From a checkpoint of a small transformer trained on Wikipedia: vocabulary 1248, 6879 steps.
Each number is 50 + 12 x the weight over its row's rms, rounded and kept within 0 to 99. Layers, rows and columns count from 0. The size before them is the row's rms in percent of the matrix's.

# layer 2 MLP gate, 256x96, rms 0.146, rows 200-255, columns 32-63
106:53 57 75 57 72 65 63 49 55 57 55 41 81 48 50 51 59 50 61 44 47 65 42 38 29 30 38 50 40 68 63 51
101:42 50 47 53 44 47 48 53 66 58 60 59 58 47 77 40 65 57 55 45 55 56 47 45 37 46 34 48 45 53 56 42
102:50 55 62 56 55 40 47 41 70 54 55 47 54 55 54 48 38 50 29 31 57 54 59 54 49 76 40 38 61 85 54 32
102:45 62 58 62 71 54 54 60 49 85 47 57 39 59 55 53 69 32 55 31 80 53 59 47 43 51 44 56 51 55 51 52
103:62 72 49 51 56 65 35 47 52 55 56 53 40 42 54 40 30 45 26 38 73 62 45 44 40 55 69 46 25 51 57 33
099:15 58 76 51 45 71 41 51 44 49 63 54 60 48 49 46 54 53 33 48 63 31 33 33 62 64 59 53 61 73 64 39
101:53 55 50 50 45 61 55 55 33 30 65 38 34 50 34 48 49 47 54 73 21 53 65 44 50 49 47 41 50 70 23 76
102:50 53 54 70 79 64 54 63 50 74 43 47 59 49 51 46 48 49 71 55 61 43 46 31 47 34 39 62 44 58 54 58
101:48 63 46 52 41 48 45 71 63 36 34 56 63 48 60 34 29 51 54 56 73 65 51 31 45 58 67 61 35 56 35 49
103:70 60 20 62 47 47 60 54 59 71 34 46 44 51 63 68 51 60 55 50 45 46 47 65 44 48 41 67 44 57 48 55
086:44 44 68 63 36 53 28 61 45 38 49 53 55 26 50 38 37 68 63 53 45 77 56 51 49 19 50 50 48 69 57 41
096:44 38 46 56 50 51 60 43 45 21 57 52 58 38 44 46 62 41 35 48 46 45 42 45 43 63 61 41 63 50 40 52
097:65 65 53 43 62 70 63 56 28 54 72 80 60 35 50 61 50 32 50 38 43 47 54 29 42 51 40 63 44 42 69 36
099:53 60 67 53 62 55 62 39 52 61 74 62 67 60 49 62 65 33 55 32 66 50 68 44 45 43 60 38 43 58 63 43
108:59 61 49 65 77 41 60 35 53 59 41 40 50 54 34 62 56 41 45 42 49 27 38 64 55 62 51 28 56 70 49 47
104:66 49 60 70 63 54 53 51 75 45 70 49 58 35 50 69 40 62 53 36 66 36 48 58 60 50 23 59 55 44 38 39
096:41 48 57 36 58 42 56 57 47 57 56 08 60 51 56 39 57 49 52 72 54 48 43 60 33 26 48 43 45 53 44 50
099:48 30 56 53 51 50 56 32 49 57 50 17 74 51 51 64 51 53 38 56 48 49 50 45 54 31 55 38 32 54 50 79
109:61 32 28 33 42 46 35 76 55 54 38 62 54 53 64 57 53 42 55 61 45 43 45 54 52 38 15 55 59 34 39 36
104:45 48 61 49 57 50 58 61 57 75 40 55 47 30 57 36 57 48 49 45 45 47 42 48 60 66 42 29 71 50 53 41
094:44 44 72 36 54 51 58 49 65 52 54 38 55 57 53 45 53 34 43 38 53 47 43 36 62 47 35 34 54 32 70 46
100:48 49 39 56 48 54 32 53 55 50 31 65 71 54 47 40 30 55 43 50 36 69 51 42 58 35 42 37 33 37 49 26
093:57 51 63 75 52 49 41 70 40 39 38 57 39 46 42 51 43 44 38 49 65 60 46 30 64 55 35 62 62 59 57 44
105:40 45 31 61 67 63 41 55 00 50 38 49 67 26 72 55 51 53 53 63 46 43 65 41 51 64 48 50 53 50 52 42
099:47 50 48 38 53 61 59 35 44 51 50 66 46 50 22 25 80 47 47 51 67 62 37 70 23 38 49 57 39 54 53 42
086:42 46 58 55 46 40 72 59 31 44 61 59 75 47 41 48 67 52 37 45 55 58 73 41 41 28 42 47 65 65 38 40
094:54 41 47 52 45 56 40 40 56 69 66 58 59 53 27 55 59 38 42 40 53 52 39 57 41 46 20 48 39 52 34 61
094:61 52 67 70 54 36 57 59 60 44 67 33 50 65 31 48 64 38 44 36 47 39 58 43 33 66 66 29 31 49 57 37
098:59 75 71 51 49 63 48 39 44 59 55 50 59 52 43 56 35 37 48 60 46 43 65 59 35 42 67 65 61 65 36 47
101:31 09 34 41 41 39 38 64 47 54 47 69 58 48 54 50 90 36 41 46 45 42 26 40 34 46 68 50 37 67 58 57
095:55 21 50 60 59 57 31 31 62 47 38 59 60 58 59 58 44 65 48 51 52 57 40 42 62 51 50 58 50 31 31 61
101:42 63 67 69 67 59 65 41 48 67 71 67 56 48 40 59 63 38 49 22 44 38 66 51 56 61 50 38 50 65 64 23
088:36 51 61 47 69 49 62 32 49 69 51 76 55 56 41 56 65 58 68 28 66 46 59 47 51 41 50 41 35 62 44 34
092:40 27 44 47 32 47 30 46 62 49 51 63 36 53 53 63 46 72 52 46 61 37 73 42 56 37 43 34 43 30 68 55
110:43 37 49 62 53 46 63 72 61 62 51 20 39 57 44 52 57 56 45 34 74 29 64 71 51 66 46 64 50 50 50 49
097:47 43 63 69 46 65 70 56 48 56 82 61 41 53 54 47 56 57 56 37 34 66 47 30 51 51 59 64 55 44 57 44
097:53 42 56 52 41 40 52 56 70 60 57 49 46 59 44 43 57 52 50 30 35 39 53 54 48 50 50 36 37 55 53 57
104:60 44 59 61 66 49 49 55 58 70 67 27 57 63 35 62 56 29 47 49 62 50 53 49 61 37 57 50 25 75 60 54
100:59 48 60 67 73 38 60 70 41 48 37 53 46 44 45 42 48 57 46 52 52 47 68 41 49 40 19 40 60 58 44 26
097:63 54 42 48 44 55 28 50 60 53 52 50 27 40 27 64 49 54 54 60 61 59 59 56 40 39 47 53 49 65 49 61
096:44 58 49 77 55 73 59 50 53 40 63 49 37 58 35 57 54 60 48 50 60 38 37 55 42 55 79 59 54 36 58 38
098:33 38 67 30 42 55 55 37 61 48 28 38 46 41 57 61 56 75 45 53 58 46 54 53 69 28 72 64 55 35 35 64
098:53 64 46 46 29 40 27 76 34 57 33 39 49 32 42 56 53 59 45 66 52 64 45 52 59 55 35 46 57 36 58 36
104:42 38 46 31 54 61 60 49 49 31 36 70 34 46 47 37 40 52 53 59 42 68 37 54 65 80 51 35 57 25 43 39
105:42 48 39 52 40 31 71 25 48 31 54 71 53 57 50 54 41 43 35 55 55 39 66 60 63 47 37 39 52 59 35 66
110:55 36 55 33 58 53 31 50 57 49 38 40 71 41 51 61 62 55 47 41 45 66 57 51 70 40 56 39 63 62 55 37
099:45 46 53 62 50 76 45 40 88 40 36 39 68 28 53 63 53 60 51 54 45 63 58 43 50 17 48 54 62 41 47 65
097:49 41 52 40 72 33 68 27 49 48 52 42 37 44 50 36 49 57 37 45 63 52 43 63 44 73 53 32 77 54 42 39
099:41 52 45 41 55 62 50 53 17 40 62 43 58 49 48 52 47 48 58 52 71 61 50 60 33 41 65 57 47 73 46 28
095:41 49 52 61 49 71 58 43 51 71 73 62 47 54 53 69 50 33 71 60 39 40 61 39 49 48 63 52 49 63 53 40
102:76 42 43 64 49 44 59 53 41 59 59 53 59 34 40 48 76 56 53 30 55 45 27 71 47 50 37 48 46 33 49 45
091:57 42 54 55 37 55 47 56 36 53 65 46 55 63 40 43 41 54 56 26 49 28 61 40 37 67 41 42 58 56 56 49
099:65 32 56 34 42 49 58 29 44 52 49 46 23 38 36 45 36 30 54 62 55 50 34 69 86 39 31 51 61 48 34 47
098:40 56 61 54 57 54 52 37 44 70 69 45 40 55 43 59 50 44 26 51 68 45 37 52 58 73 41 57 65 31 52 44
097:56 71 64 45 54 59 46 55 46 39 51 64 40 49 55 20 37 66 46 69 50 58 40 37 35 52 53 41 57 28 58 23
095:58 50 60 66 39 47 60 51 53 61 61 34 49 61 61 72 74 62 57 34 48 37 50 46 46 61 48 47 31 65 63 40